config = dict(
    n_layer=16,
    d_model=128,
    n_head=4,
    n_kv_head=4,
    head_dim=64,
    d_mlp=320,
    vocab_size=8192,
    activation='geglu',
    norm='layernorm',
    norm_place='pre',
    norm_eps=1e-05,
    positions='learned',
    qk_norm=False,
    attn_scale=0.125,
    bias='none',
    tie_embeddings=False,
    parallel_block=False,
    init='normal',
    init_std_qkv=0.0494,
    init_std_o=0.0613,
    init_std_up=0.0707,
    init_std_down=0.0707,
    optimizer='soap_variant',
    lr=0.00871,
    weight_decay=0.0,
    lr_head=0.00814,
    warmup_steps=200,
    schedule='wsd',
    decay_fraction=1.0,
    decay_shape='linear',
    final_lr_fraction=0.0,
    batch_tokens=65536,
    seq_len=1024,
    doc_mask=True,
    train_tokens=230100000,
    steps=3512,
    dataset='wikipedia_en',
)
Each number is 128 + 24 x the weight over the matrix's rms, rounded and kept within 0 to 255. Layers, rows and columns count from 0. Numbers have three digits each.

# layer 4 attention query, 256x128, rms 0.0496, rows 11-119, columns 0-127
091151141099166142131107105133091125144115136109129117124102133132145123123106159137092105117129100134144130121122146112134146130135120135118150166138135140152124159125146129115108147098144127115126135119088119146161135140144121176108145135098118148104142141111162128133116132112138117101132098179129075115127135135120141146154119135153130124121115124151108128142167127117086130158190
157119095112133102126136096185129146148109115118098147131125166119131095117141114112127138115120138127167146114146110148124106116148143130120100117112118110135140110141129106162112098153142112129108167137157132121130145064124185123142107119115157101108137094121100095093115119101121155153162120105126120105169128144091130102148126105121132123120156147140154119148150104139141161138126
139137109115142148130138134116140117111112116147108094140103145139126142128149119126145113143104161139115105107113125160127116140153131153151117151142139154144116118124134116133090160161133156123135133113108123121146120130163164103130120146140152147134115139126098140128122119116128155138143144149147122132116119124152147147140129110097132129144101126101116148135140118156148150128130
122117092115108120137108146133147098095139133166097153134134146139091106143137149130111171130148110097109114102133126124142151139130114150129138133126153120134116113131142116149124140134107146147121149096152121115166112116123161117128133119162150140151152156129128101124117128104082102104121163113101132163126125120133141144145102119122130145156182135120141125116111136125135163117133
146126116124161132099161130124107129108141140148144120099118125161133119161125145110151138148117127112142087160118115105161132159114123117132114079135133119133139127125117115150137115104136119139121112127144140104137159137096122137148115115143127153146116110168133133129156147105098127132117093129102116121136108131110108122110129167119142109149164128162126126105163115102111140081139
109138136105132122121132130084131136119146106115175149094128151145147115157109124140116098146127101135131150105110125106160125139095131153145137104075138130111123125129125150123103135103158116142129111115140096145093140154114127137123162099109102141146130131109129158112165120126115117102118126144106104094124128148129100104137102154140162159130133153110104147182121149117154099145114
115157094140130112132100108126133136186151157142129116142127129143142129115119117134164101145170126137120148172123123140137131138129144134165069117110112085141174150145126132129162121140118147105128094143119113114102133147143120158090133153121122150127145098144162136136146152144159092105127125123131129133101114123107117135111131154111096142106129103124093135121136155127123131099142
145124110114152129145145108105141147123127135118148099112121132119117133103147155147112134097126130126153135125092147136119143167090157114136111148145136136127142117121162129119114149122161110110107153109105107115127132145112149122123111156126114147132141146083130118100136133181119137115110110130135150123109136116131090146076135146113131131127119143093110137099107102163139116095086
113157189164173111127133138098175144155105147123152096116134135121116108135089083147135118126142136150130132128105177172140132144148132136097142137167161092109124129176133158118128153118128123143124154133118119155106134183156086150170137150144150144132141157133128142165111162102124143131117089143118151100109111125117166137134136159128087088130109122189094119148146115098115134149144
106115152133120142130085136108158103132127136123118114121121133152091107138092080116112120155119140142108119082097147087134143129128126120135127136136148112134157124163155150150175136115128140127117091155096165170160124131129119147141163126125124144126113156139062181107134157116099127119102162131111117151120123104155136126118152137150160091149112119122127117107115122121091148153150
162113096095135120134115102159165134116171165163120143116111126129119124101151131107138144126115133132100103127132118135135124139122101141136128099140142133133118095085133128125108146149131118121150111123127143101160152104139120091151132112138099107130122141113133116133114095144110132151110109130131173134126120122149147122148129131122120125124119148083118107096103128147106140140145
133132131127125129134106161155107133128130139114076127135151142153106126115134147077130137150118137145142123155138116134114155144152086137153135134164130162138124123143126078155100148105129143115145099156156140131140116110126189133142101142161152114120142133143109152119112150151124099144178106161119131143137127160093118151130129162137170111157130148144136106165122155092160134139145
130098091133091126140124100115148149143157145127134144120139123115130120144134106150107132133098146119150113122136115133112161144189141115170098139132135145130129144139169148139132136129137120128121130137128120124157101129104128127131134127140150146081107117150147144120150171140122152171105085136132094143077135128156122135110132109119115132103129141080151151123119088141134172065121
118125147117128111117138135107091125140123097128129173123105130089147109115115145131147113135120122151106130074124134133157084108082141150150119093116103114138134139129129143152118151117147128130129121102132094166098147128162141118134139095100112140147140135135128148118141145113118108111125131130090111103173127130135136090110152142140095147144138130143118136131136114163130133134130
125132136109136128128152098116117115152125111115122136105087112143091126153120128164117116176101139128096144142101127115139154158140077148129117152147118175162109087127148102124120103121117123136125114147105155130145123112140179130137133142139119127122120147131131151131115104133116135126124119129136086139145110141174101092138143115167164117147118111142126142096153125153130176148110
147110121111128116119124132138121125140133118123116120119130120137148122134123111107104107146113120099116146151126144133158113122134158135127097126132156144102174130102113126115129130111143165121113109148118137123125154122164100103124131110135104117118140134117148139122104151119109090118140143116089131128153150119139137132121136158112133122137117124126157114127126132116142138145169
133117106105088128125123137152095114108110116142117125113162114122123086145142126166142140119117106105105108171066128133146129118149126162131096097116090124126106141108131133112109123134130122151160153105102176095147111085104197100074166160096125138141135147121161080135149084105130156116148103113170104139113115133135126168134109111127140102140140099139130128088106079149145164146123
131116142117100143127147135113142138132144161174126135162170113103130127134144156144135126122164163094182130092150101118115114114113131095136119142144113135141140106153128143154126127137115120148159133135147125115117136144116153115146120121167123140130119119132152132151123172136130113090093136100131135086110111124137145160138119108174107159093120135095144149125116094107099095114094
132100094112132096128146138120105112118148124120112134139119094108108106110134128124136126154133134093105159150139145106129141138127147143112144104134155153132126118115132141153099148134135121104111138120131145154165119091125105100119127117115130120135126127150133135138117142103105108158123090090101098121170106128134140140098160132123101146120141156123153156133098156156119134113141
109146123138136131098128098148138149130124128175111131143120139165111120165117104103116125128093137143112144117111125126148139143132130121130118134161171122149110126129122115129100131125134124140109131125114124152130093154126098150144125108122123102118125137107175135157170095110152108129131129128101138133147140145127138069099092127155126132119144134172137128161091168137104168127122
134120132114125140118110121137120162148127139129148159152121097143167137107093133160099158146121153118124133095074109153120123134129137130128151096138133157106109132150105135114147125157134143149108132139116096149126162097121124123168131146134154117092152141119088136150127154128152162098121111133136098131107128122140137098129141136136102131166128127088131105111101128101123146160121
128126138152126114089137138135165119160152104121149163131098091142157138094124099152100138171142134164141129145139123138130121129125131114135123089105155116125182136133100124131138135082119132108111124142097119131095135139106125142124092130120162134111123106155140153126144112112143100134084143139160121131111131120105162101134083158166132141143157126124116110145125113113170096110129
100171119133093095153105118146105115152133132131117140144158132131111125158145135149126110137137164135086145146129153103111131111107133139073115119154119123102121116106118125119162117098096117123173176105120155121117082111121138110108174141121107111136148135143112114156151103105133164129149130090155122102129128151143122129135113138106124105129134133145122127156148104096108139158115
119133155098115149122134099134109141136136101125105124117157124123080133137151106139138144113124122159138151095112158122140131137161097129105089137145129113126164170089123115134138086172129130141112141147177112089153109114132160124159155136145132110135151117127117107118104137101164113150140117124115140173148137110112134113136148157101136115145149146138118134123102140134123155124126
101117096118119152170104126134115096109119117114159096104132127162118096137120123131102166138147135106150151171132092089128163141125122149126109124136111137117110120130163132112093137098155151117135125162175108120193143105105181108114152122114122166117129158132113121128100097131135130138150135126114114115095144118136142158104148157154141161109183124139155114101143103126096141128121
112160127122116136133130134116094113146104100124111147105127146147111112134133151085134119119117132104136113137102182148137134129130104127075161140133112120155148112144152151123117124107129166132125100114115169154111116132144123150106157087150109113106124123144137112110137174150115142164175144101155119131096100154119135097118088120127136073124126130136137129115135150151111129136148
097121108148114163173178136108126135138138111103150112094131103108071141147113137153114103118119145116098111142118140117122136158112128144109155110127121166163140143126134120120138133152116118099136115136130122146118109113128104081109140142131134136125107120136109156107107111125099124129121115134159076120133153112142147169147116149141095111121138110084154127117147117141129150123136
119106097125112128136119113160134120135148101136148122159130140114147124110125135141138142147146116132114122139119127119146108139160139145156123100137105159100095116109161127140113113108133137127117095156159141119117151104121186122114137111120161124151116178126098071102153111170136133150141120110120113141152121132121153132131165101153118156152165130178153083087090075144149154110129
148146178138146108123089120110136116123106136098133121075107117139146143108137126121099132105101189152152096127142153112126103087123128120119171173121123107110115144136155132107114144135148111082092108144153104113116096141121116156163103158135091158098146156121158115109105131116146107123130162101127106098091107121120109152105132118133137134114116139123114137148188141166093154129088
126137161063150064102136101126154138075128150146146120113112150113131118122116125141109130127116160112138104126129137119103118122143182158152124125103106131144093128149141123173128119189150091164128077125144119152123114131105158151138126139131136127110117120123146103146134141105122131159151106121159162144142134131162141087120098082146109156138129151111120111121121116164124144125122
122115149156159114133170120099119139156140154116134110122114126111147139103124125133114117142107137133136152131156105137154119118124097102138120128137173105104136138157106142138142136131180128103106138136141107121106127165133110146149113149106124183121141115150120196126111135091147134096127112133111132109146114123102134117131096160148122117115116126141113141128110164094132096106108
123122124131118110138127152116153153153156098115155133130131123121153145105157100137155126154171103098115133128146140181152141125165128124143145119108152126138156127152135103146097128114141108126107160149143144106111113125115113150145115093100144135108144099127123139099139143126144127098096136158144128103101128148098114123145147155088164134146077152127110136174116122115145117104094
120135112151115121135129193087152148122118116129102077112143131139146128134141104142119109095147144122119115133131169099114127108119133149102135142140120152119129122122148101142132142132101138137140126081122116146117101124148134113080177160127110151113144161111156111096127144170126101111128087134155116139092143131134115144120151161110130097109100102140103117145099143151148123148116
103130123113131143143157097118114114082109153119120150179135149153127111106119120108119119133134140128118161149169126150131128138130129113117136121127133151141113140134133122121113107115125125155109159138133151165148143155096138140118101141100097140086129116136151133145106136134121135141116144145120128108113147134107142142129110123111128157118121155129122125140091147105143169104107
102131132111157149129127135128115103140127121108142138120110131112149142133141130130135129123119138173105116150140128122139099121147144130101140135124128165129185116133098123117147171120138131127107141152128129140121132083118136126132103139095110161129132105127111125144138155097122114144132127107153124119160130146167130113096135132110163107118102112103137129157178139160111087118119
123122125103151121122151120154150128140145089119153123145106101102133116132132131102119153134118124130103088088128129138141152102120137129177132138140149124135145114149157120133104172109157122134127123122115118117115147116119137088134117102118122125156118117121147145139126145112139132146114144157134131126096129110123146116111145131116105144157145135125145094128101116148106169131123
138112094148115122144116125135124112125127142102134132130120133138136123129125151145129108114149140109107123133130108135128121126120123119131135134139146110104134127137170155117129144122132137134125146127162144110097148157099154114135121115125129132120115152121134141125140135133135112134127110101130111140115113134154099131115119158118153110118140100115155159143156082100089153123134
129089116086119148142102168133123137147100116114087151127119115149154131136135179139136089147140105148119112122145122132126126132114154153125090159117125148105144172133103124107092145161133139133109122120127117147126161118164126150151107137142124107122160107118120141150122130111135113123118136150127135149119135143161118130110139156150138141119129140130112130141146112112156118117141
114140142162130144099133154153112115151119130109124180129123113130104133124093088118135105098124095131117099121139158134161112142150099120143130123158133091133140163104127114090127136126135131176127155153150099122140177140132120119131103116125120150087136105138160112145120118088124134134123144112136122115118174146120124127121114141130149121118120140146104137106148154132121114129131
100131170104124122102121103117179087122123156135124122133137143088115149145144159133105136137135117164130150117137120133148106143124137153087115151093161126172118130105109145104161127134095118101116138131123142132081139154123125137142112142118154125139111113148151138149106145126119116130131109161118146105132141123137134081126129114145149142129128151130090136134155125109118140135128
109128148145122145110119139136109133115111098143127146156141110103118144092111113140126133117106112143133158120126153138119129113140147115116127116121148134127149158120110123117119150170133109106104110112129117134114103127136100096139106164129138131121159144096133132134157162111130123129132145140161129142126142139102147154138105118125140084142085163133105125144146118110169138123147
096114127136116117156140112098125104114109109136134115104137129175089126115111135099141139139117129140144124117085169108159117115095130157121131132119092120105122139125140133105125140114139155130121076120112157136169123121145139132130146163164107159126111160143096140139121138122100119138156130141129137143143130110137157112125136119153133117134121105136149117114135092107172124149171
167138109131160140121123117165119122129136125108153100129112134146135107138147132155125131157143158116130104137151136090112140116133137146122134138123108143124141148087146097145105105159160103099142118132148167117124124089085144109140143112108105131118121115170140104114120121139129180106175095111136121143145142159110151120135122129157112155117127148093128087149148117126084112148110
108122137121131106124101089159161114140147124128131172136120088095084143103111144134135113174157136103114143143107138132111144126148133141149153127106132146090108166124141129112146153136153101149131138114126114128158140158121093158130106112095128140107118137156092116137073085149135145170113117132103169132116140111130126129106148106149109158128126151117115148098156119180128136119148
109164143134184151144113113106162141113127143098122129122137119119125170127108124141116129114126148116086121201102117101096130161098072133092089146133166091107131153148129151114122118144132114127122140112136126165106093189145132101108136155128119156124115116165131099122114149134149092120119106157095135117116142121139116155166116122144098112155130110143123135144141163124153117117152
117129145156148130099139130114117150161134113110151091133128115121146151134130124150150131138130138145157182118129093138143112161138138156144164152114114095158130167153129149102149160142130107104126158140094138194139117149146134145155126164121136096150141123125115135165123150100130120143107095142141114117155139153163127118109118101090108117165162109095132126117161125124133115163122
158125123141135135093124113143154102101107130126166135142124120120143149127127147097142143155129126138147120104190132131098129118131134127126115133121095170130135120131106086160118113113157130172112116090151179113132143117136117138154140113129132119113119093126096101086148140145131174111146104072147162098130162155118122098113141108119137153118097160110114088124113137164116136109119
118142110148104105120097134152129123104121147142170163153142091177135138073135125167140092151118126167110117112135145126137129105164112127127169137135099090150130148104126142130161168113112091112119071161109134087124148121128178113133169089133142116107109152142128082129170164132150171121113156150155154131164152108121114123139142119154113131159123155092126080122127118151146137108084
110156113112124136123111131152135122133126128136099146132144150091095138124115135157161126145144106120126155133123152119117109124095149133116129128140148128109164191102146144090115159121109098148112133107134153132135123144095107132108162146124139153142109140129115128158154106140122118106136100143106142141138118142160126154119124118115122126125099081110146126087101120102130139137139
131128125129140127109176121148157130122123114142143161122142097127118113128165142127126156153113143144148149120111106156145106136170094110145120133076133122143066153121127152102156142165123142136126108097122099125136128166153116130115097102123124091141153130156132131115110154112119136110120123103098118092135101150125150160148095105116085122149144128133155102139133155106150124101139
130130156137125132162108137103098102117109170111130120120101139142119130111135145142143147130092122111122130152094133100087147119131139103137135124120116076163119084127138138099133089112102104100140086125134152163132103136148149125127149115127130130168129142153131134129130185128098143124125133130176121150131110109139131139106161120133149130124144152106158107131120123132134120152151
122140122113150165123124135154157122081128166124129149121146142154112135121136118123167167129146144159102146095124131092165122096085105142142134118124150133136096093101136120145114123149134111142139086118112129132129137126118168135105122134138115137120122153132145099105132099159124112131149111132114128123110129128104117151177150136115148122134130082143153122134075141106069131122140
145129133137131143133135136127104114127108121128154163132135132116129135082126124169173127150119103124120155154132136144110136123123144130119146107084097096108140118159106152108118134135095129109121127102084140109146150164156120126101149136122139115162086137146099106118092132131113095127151157135100125158149134121133120172124117109126108139119145130138123144084121080092157104139125
146084169114146139156110105085166160131141125091160102097098140139165159108124123135126081077102167112083135177108131132118094139127111089146141185111137139142098114157108123065121126131103145107110160146131121144058098157119111152115129126108079112141154169104111135124163108138135124104087105153140139117160169136173141091117115150115144105096111113113084150122132148094148087155083
159184166171132118121128131138161154138112084118137103152125119103138133122168134140141120168122130180128148125171165166149122117163095111127124170089148106103139164178102133149118149181167131070098155142135068141110133128168085179156078130138142114114132112113140174085104137161175161142106126139100149108093121133070098116123149126121130136098095126108129144160168146109103097118150
113101147130149116131109123134117153110150117139082135097116145130110091118104152129136148130103083125116124122147123119117160114155174170162112099159112130132123126054096121175066134124193094141124122116146114103140150081138160147129111117168155135088106128119179108148134147104128130167107108140092135127138127163106122113122102109112142124136098128145133103110109113190124161109160
092112113110109140123116172088154110103090160173111120096088121137107125149085154110123086143072095118057116128038138110157162150109130160153143139122135156148130123118130135096149154086074149113150097123079197142167127146134103135083173136154140139120080132109123172127140162124106141149102088155136117178107145106173170079096194134138138101140118130138129150122096090083158180149193
131182124123154132132127144151166147151149131105117155092141151129160156161159127133130161094161172124133078124128148127161134088114120095133129140098119137125156061097183090146141113140134146104155146123164146092091099133115135156141118129156121115117132102133155112050145121157106149101155144110131101148109107138104075126121111108120115148121144139132139131153158136118108113154128
126155138093127140129145099149153081164129157096102143104138120132119143129199155119170179141131197103150122145114058119113119112105169103117163128119117184133116098140134105159135106114131160147131150135167142139103174057138179168142080156078092089124163080149121133102108066124126122148135195109140126134144139129083119137173135106139173153150186115117165133112156142111125115126132
163117153167152062117120081127112160123100139108145078139152113111098131123152139108086137122132146157155153129137133175122107144138099077126157182098171149128170144119118103120172135116120146087093123159149130147096115152138069164137070128106121149135095113098099150134102150118154094175162177162137129110124137155080134128153181118096101143128107116156098109173166147101135117099142
139129155134135094117125118139109117162102136118146186155097104120112141145152102140094102165095130153125150079155166182088145128173093127133111100155131132107189133184118160115095129152159126092090164135155101087120149137132074137230109102130159096131118093130099136146110154113140101168112141131151144120156105150119133085111138113124130123169115147133106099119175139139123159127116
113107185120131102130143109112095174170131095127151125139105064156094131108090082128091077156132111188085127080130103155156105117133118158102127178107184096145105182169076100098152154109145123096120131130105125168083106198182044165155127104121115123085113126128110232160136190096164079073079146189109143178134142140152141109134123098136114112113111107151090139150149142088182106150182
130154137131144135092103154148103114137182117161122136162100142124113138111097187094147135118100088115155095136161097123144115150101161106122099150135122124134134107087087094150138148092117142090109129136144129138094163178121096089106131106137128131116096117122131150081120138127149151104143122131084154105106175146099116106137147154106164153144104126138105113119114153096104089118153
158137073117137099130097129132159092106115151118110124137151131111107122139134139133155169115131154085112062123092133110139150105114144104148136104124128141129098092078175113163146130151149156153162087105136135093170105079134171075112130108159135114128113119103136067100099110129069133157165126112127110180132139108127102151149132089105110150132178149108168120144132110173122161141143
117138167136166104093144141106126121135108141122150066176110127156156173111127119116118083122096129165158172145144125167092139120160105117137128162137147104137155128157110141118145166148149110090124201130127135136096131131166081144144090145108101122119100096123161122141110167131142103081133094127138145073145141127131126124131132108113136121101110151118084131162167174085149124113150
103197108107146079124089108170141118180131160139100114138113123131085121159110133123131125130108130127146123089128101143130159153076189142145137140097172093142111147137133152109109113131128087135122124128117177124141095121135082135155120114128114120171142137151121124149115121124123114156155126122150146139160132129115138102104115062089151133124112112111146149095142152130147144156141
144134129094136074155121153128167111124115148140167132107165125100165123105173163136146106097101150094116072125163120141097107130098112117126092124125134083120110096122174146140092133139140120121126169073164147158106123117136117126102144146145122110139164102146117094123084086148156121152123153106138170110125140113108095133134101165119131155107138123080141163127094126169126123099117
154105066119097175129133160161106129119106137112133170136151172126141105170136128104168177091152105092139077141126095130138164128140139113139139066138118183125105083117171084162118138093125147151143069128131128106152108064109221141084131142118129138142150133124105082074143114133069147161196119078129141111136135133100120155144131132111192127166188114158189118140080134154142149133102
073144161119177118131151142062118128154146104135165104091101122129079139122122120132087081160112127167107169137094164106094113120129114131130161155135189147144123169136129135085138166110140107115121101159092138196077104200177054155138137147116144139121064141138136182170130151122170091141079149187136139143158131099174185118102128140148139064130054106138092139118165132134159123116152
136100104124122156152133154152126128128115116167103155107134109140134142153122154141109133115147097096096133135107102120105130169123113168166131138119107155132117157131182123155134131112121180186125124097122107138129139104161186096091176127123147150117127118158119109154141110176149125149109141130146084082092145118144166142080115102139139138112158126120120142111085086113132118108128
053162163162101108153096138063125141113125099099114110124147120114098145113105109175098053123094134139113126116149163104110161160167143142133160171109151079167089150189104166079142177143091141134129116137111093184112103194173101153169139166134126120118078166075176175186071168127106087079071085187142080131120152126208134174121126141146156119135058118108043152093159086141115131195135
158134150135098163110156135127102143137146118149162130101117123134156143132118132102094147103132156102160110083119132129134173138114156122073141081150120089153153083078114110147149096102123168121126149134121104089144127127096132106105114135162139121160173108101108082131145140129127150145135140062100136146115139143094106082116174189134196156152194161139173128139094133111129140091093
150104143128154128123122141108138156132150136105162137104119106125159157122149160126102145131123107119126141145125101132102129124135104135129136145100129125120134139158080134141091136113146132108160112142148104097111115126142061136153111104105143114170152125101086146118148129111139078133095116120107115144119090108127176111132136150121111128101104120116160125136117127129122107125158
102107155124169145164131136107129133194128098111118124137112128140148135135102115117127110148131105162163122170132151125156102104099097137075151147126132110122130112128127147123157160144116160112139096172124136144111143145206125162149123126095149150164116141139088186107138166126145119137124153143112137119118098127096135129095108122116118099105092074120099145113144182093153133147142
116130141122114131138100114089076131163150105159135116101088102150101107141112107124151141116127157134111191106107149120149125096118092136102135148120147125156158153158110113116072115113082186124130128097136179152109105192171108149099165100090103141120155157139119176133099163105102073108113113118145143116125112138176142161119150096155150110139087110108116114157146150102162101118164
178065103169106116096126137166090125149097160125116118129116148094128094175118188155137169141151079122126095129125113138156109099111106131127138153152104113143104133051132107150142125153121126175133144123166133114133133104092150153111114070139141108091139102112131053110155125142156099129139143102170135110155125115089134070171121125123123180102130156177141080163095148168110131124085
109112138126106170138148134102124150126105106129114106134100147132127184147130122086105104139107109174123104161121131146146118143134115141095116172166122140140125128148141122122115168074157139074102177145108118167129113147129125169127116134096146129122065097100120153135108162108168122153105078153101111112127136136144138074079120139153113131098112131121103109140166122122130101129137
152167151141153133101126103147138123124135102139123170152133113107148133098139147116113134088156133128146105089161149140128117123108104103148109144127100123090129130126081115145129114127172134133094114101139101132114158121133104137119090142107108126149129086100164106098147111131125145125124145116109144121148149111090140125140140122158101142159134175155153160136123122110104132114122
147141161104103163120122142163111116061122134128105130136147181127133123134144150104144122148131139138091127128082092108123123178113122131142156120098106130139092098103136141134116119158098149115130060118094141199160144137141191123057174122118190116138120155092115091130151105126125128137156158157116121174098150119125102105107150125072103152129152126173157127126077133145097167156144
140137119172108166132145122123094121205100121085146133147096146141184133125134122127126093159136102128132166165143130177147121121170105118135145116131145084153177143169110134088139148137133121114114144168114120112102174119129112146179085129096151101107119133117109143089120156101167120140113125148115125114176145116090130103107099129113120109120079133145082124122161149123121126146156
099164196129110127114112155039102102127158076098112108127120112100103193127122126150121058125151094174147155132120146137120136113122136137139111192153152159082155209161141177066176183112119148122129147144108130160115100176144108172124145122113131156080126167098125147153132159116132073086100096144155113135106110112197119113086097151142152131110042104106073131174151140108129076128137
141139174129130170136158109102135159146123148133143084099139124121152140133130120114113127123126108129157134164148112148132105127124133118153159144112111123145148116122112146097116092123091129126109124137095090131113117167130118147132091179123092104130106119145175124159139144109125074101087121146179108110123123122091142106141111106113142107092146138144113142151158130057139089139171
136136121109154164125184149171102167130132138110161152151088111139148150104156139127170161134106122109143120084117163147148096134134136129123147096148107141149174090119137077146122100117141126114134100120140113106141152123088125109149095127159136101103078112105104094087177153131137162167157117125107151147127169172065139088111142103143124137105150156161178125162080126124113110073128
123199193150171104138116112112141186157153189075152122153123130123151213120168109112121076124108190185147173123179125236114094126140090094089144165088136100112135143182079067177109056153103082091134172182116098140045143174109054193218038125146100115121102076119122124098141170115159106098083183159144161129186135144076142102140130104132151114082056193179066116146147180085130113100124
150153137125146115096151139119119106116126091098159099193154132107114130155129126118140142138132155157140112133174145170078136138154150106102113111131119134126126108164110117173121128156146085115120147145155119134116117098144140120149127108136134137141082058132119097087110163137170148111143090117128152150127182156098148127116166146081112140124117195130100084184128134131115094047102
161116110121118131110106136137093137125142111114095172147101121116149125130153158127136124142132125135103124168136104153138114128108112133119103110089147118148155172146068098140100125168114108128108138133128120134117105104106151109153100120088120157139151084123127152163118107079148079119128183144102083104182103133136117122124090128171130152125110154142114138115131138132150132106112
176141126145111127128171134182091141172151130131091146159112183130167081157119171128148122086166098121122126146185145185145114126142124152129141123118125108105151097123176104168124071151138106091136091168174162098122118137116169126114084084132140112161126080104157111075107127140123095128130153083123142104131110181052115117139121092119135121104160192117150154158158108145116175096108
122131089087135114145143152106152093126128122154107105114081123138119098125091150122154120129124147127101083131103141103143126117096122117167125125169148140113099128102134113121122174104126184104157109100124119132160141149135135135153154157159131175147159129148104147161134099150105111166142159162157088115125132142128123147146160141070114114145136108134125129117130124118144113132076
131149167110097150095148156150108125134147113116075103144122121165135143099154131108142126146119117164121146122156108149102102133135112127117123131122118135166153115135099110141135098100096174112119140128092157160127128150137119154133119154127106109135146095154154115131123163119151075103146161102134116114095095148121177126151161175142205140104132153138152122145133138124122132116123
121107128127097115108109168123127104167125091112129125138165120133109086095116108131090092113157117089138149171081118107122131134113154116131133160074145131125120119104154143069151144139083201163118115127119150128133110151188146111117131151119112143111122155147102160132119108132105138109135107156135086109121129112146127180137109147123144118108113137107142188122156120107160141120134
124141140195126068124122108128159127201129132088122131174120113119092165124137092126116089142131136120117149139172162164123093132123066108080108148135140101110146135159110091146085147130106130108110141160162107118089119132133108108186117119100119129127111131153096142098072114133131104134106165157100154093133142146055139102149097126095142097146104147075099138153169143122131121123144
165170173096144109120118115111124091175144105131140157158136090109176163086128105102161165134123144156129104123127137125174152138136140152128131092132098120106156105136153134130125145131131149109103110098143154089129152095143135129113145113095154132088128110098152123108121156118130139102130084135119112126105058150113125107083151113150115127152125114122138133144131120178098146131105
129095115077128180120119124112117138059156140134083089113146130172150078157077138143152200126163143098100107130103117034174124132060178164139118108150093160118154105070163111137152147098124170175129067060084160143174086137151200073046138183143115151114172162144160110137115092164109096122160125204076081168081133122149083170114142149144136098107138085151200131160100120128123157152150
136146104092149162122124109186123139143141179129105127151133136094151121147170162149189135113165129118127102147151114107120156131139096136096172100138127149163112124069127110171088103127145120124160101125147168065093153128073162116111100105121123099154116117180141085106107077148169180137156125077138128178080159183056111103169116065122147108139125176158134154161116150151101141116081
083120150143168138133152151117120158151135065141119104127080140098119146151087134122094085122133138123112149132086128129158138091087102142122147148111166161128138151161131130108122129081110166125099168114097147174116119174156128182122145193063104179149147137093118194128117133120115136101142100105117103124135149135173131093114142145158134112136093142120130162143129162072122103126154
137098079135181137126155097168147129126122149117096116111146132083129116134163132087156175135116170129170160140162121126129126119104083131148118113147103180126131088153134118184121149160114108152156126141176103123147124092125183051124120150123098153143159140125116142127128117087133143163132147088105149122102120162120117133129113087150106153150153172092147161131152159139125147152122
110128138144125152124141127122170112054114116108108133105148136158109130171122130150136123131112104097118077128077069116124091130084114154138119119152126151163115098115136157089122120101115105178137123137078161109154103111104144134091154114150113132176115174132097109098141097150120148125130115153118093181119108097155124171162099115201136109131134085123139140084095109099111114150164
142196084064118176129121123135100140112108120144109161133115145125158161156077148109144122122170116135114113144112061118083147123127163115117146140115115099127125127119158103109131141124125187131111116112095122135114120117105134095107121132169151162121070132106109100151121137130120174160150097147152138112099152123160138136104153125156110139085122136138107141127137113136112110181134
106120138132146158134111116120146171119152121103137148173094091147132180104185157108143102133152157156165125157199123174113142129110122079165135162082149080145153121160129081146123092126131113134118133139142090125067113166127082124160054151136089119133133055110120167073149141103135114165080119153109141110151144160076129105144138172164142112087083177128118091203108153083117077100117
093152133115129152110129147118167172113094121117160138115156113136163167115156087165133134167115115124093146131120115105122154105159120084140161150128138156109119143103122156140098136136132111149134147140131112173134102120146116150097115150113129134102142115180137131107146124156162126126080121132106054124083158152143112131187098092132108136107138164154147133196117156097168120108136
148065116151119102147147140157101097134130159129162115172134133093182151100138074083138124119135168171179111058143136201127112141180122146102152097113176114129115122199101125137117138135139112125109139147128101100135156185140073178170119095102157100161101160133099142117163171109128145162090136109125160087155115130130159077108130110124100112139114064148103086122136132121116151094084
184100129127113106126155120144126160152143168142098169143107137116171101120170131119148121135142123123162117126164145179111120121126103099130130121106112115099150124160106124148128116168116148067100124126137106096124151119094139139148095112119122137146133114083100097125131123135112071115115168105116139137138107133063120136136138134108123172096162109105150151130116124110156166089102
111151154134155138123138101109060111167127113097115113120123122105159139154119145114128084130143106086115159172131121153150119145109120124101127118114152087142124139179118108084115093130108110103134165119143126174120112165146112144142114123063101172148099089155121185148130114100108118076100094128120130108133111167149166093139112131145134120085129114153135133161158105063149109141130
126124164100139116094140132129113106164150084104097119143152068145121143096139126124078111170083099147125141173189158150106105133168149100085103167128120144110142141113067099157102088142158094129105140144135126147101106102128065132221095113131127116100134104168128121099109159122196152128113122073131141125192130150086120087096118113119193124082102149128057134139147152169145119150134
125138147101171145157111071149134125153143169094177124128114148096151141134108116111151131160149139098108173134138113136155107146135098129100148143109125143123158100135169125139123103102142122087116096102113153148119137118125117152136101126120103128140142120140145113129087144145153107116089117129102105094140122140099127115145138157138134125109128138111142149155107164089133161098143
101108144131098132167127112134140150107153118151145100119152121113121114172091126157111164091142126146123091110113103086176124172112117143134152112131139121112118076095153162137145153092130141118152104142119121133119133067140133116088137143158102133136077134117187117147111129109112100083129130150129108182135121083149191116141101105129111145128136151130150126113125121123143162148128
117083167148146133121127140132122114083174124128151117110119108100088156156130115154106114128082147114117104083112143157129112151150122159121108137142150148128103130127118112118085146161143124113125124161083099126141189144123080092180107141142182119173093123121137145172156158096105159156140140130136134116150115121167173122095134114148086113165100120123114158098130085153122150143141
184134139138123088142144106144176168122119137093141093108170119084165126132123094151121121142167143137168131119123124158128123123122122127151144107152130078115175117143108127142128121157136113122121135144145096162079158118065098126155093116141112132106102080112131131131160131115147120136138080115145140102138162116102108117140106137173113172102165134132115146132143154100123094119133
140135151122115137161138092126167158145101090126126146141105102142131115137161131101126085111144166131128126077166121187151137134134053111103154138126145108151150111110130143119195134126098133072132134092120089155093186131098112147141128102128108120140113106121103154140129109110138140131083132148128142131143121142098127124130106112118110165145133125124129107122133189069154133123133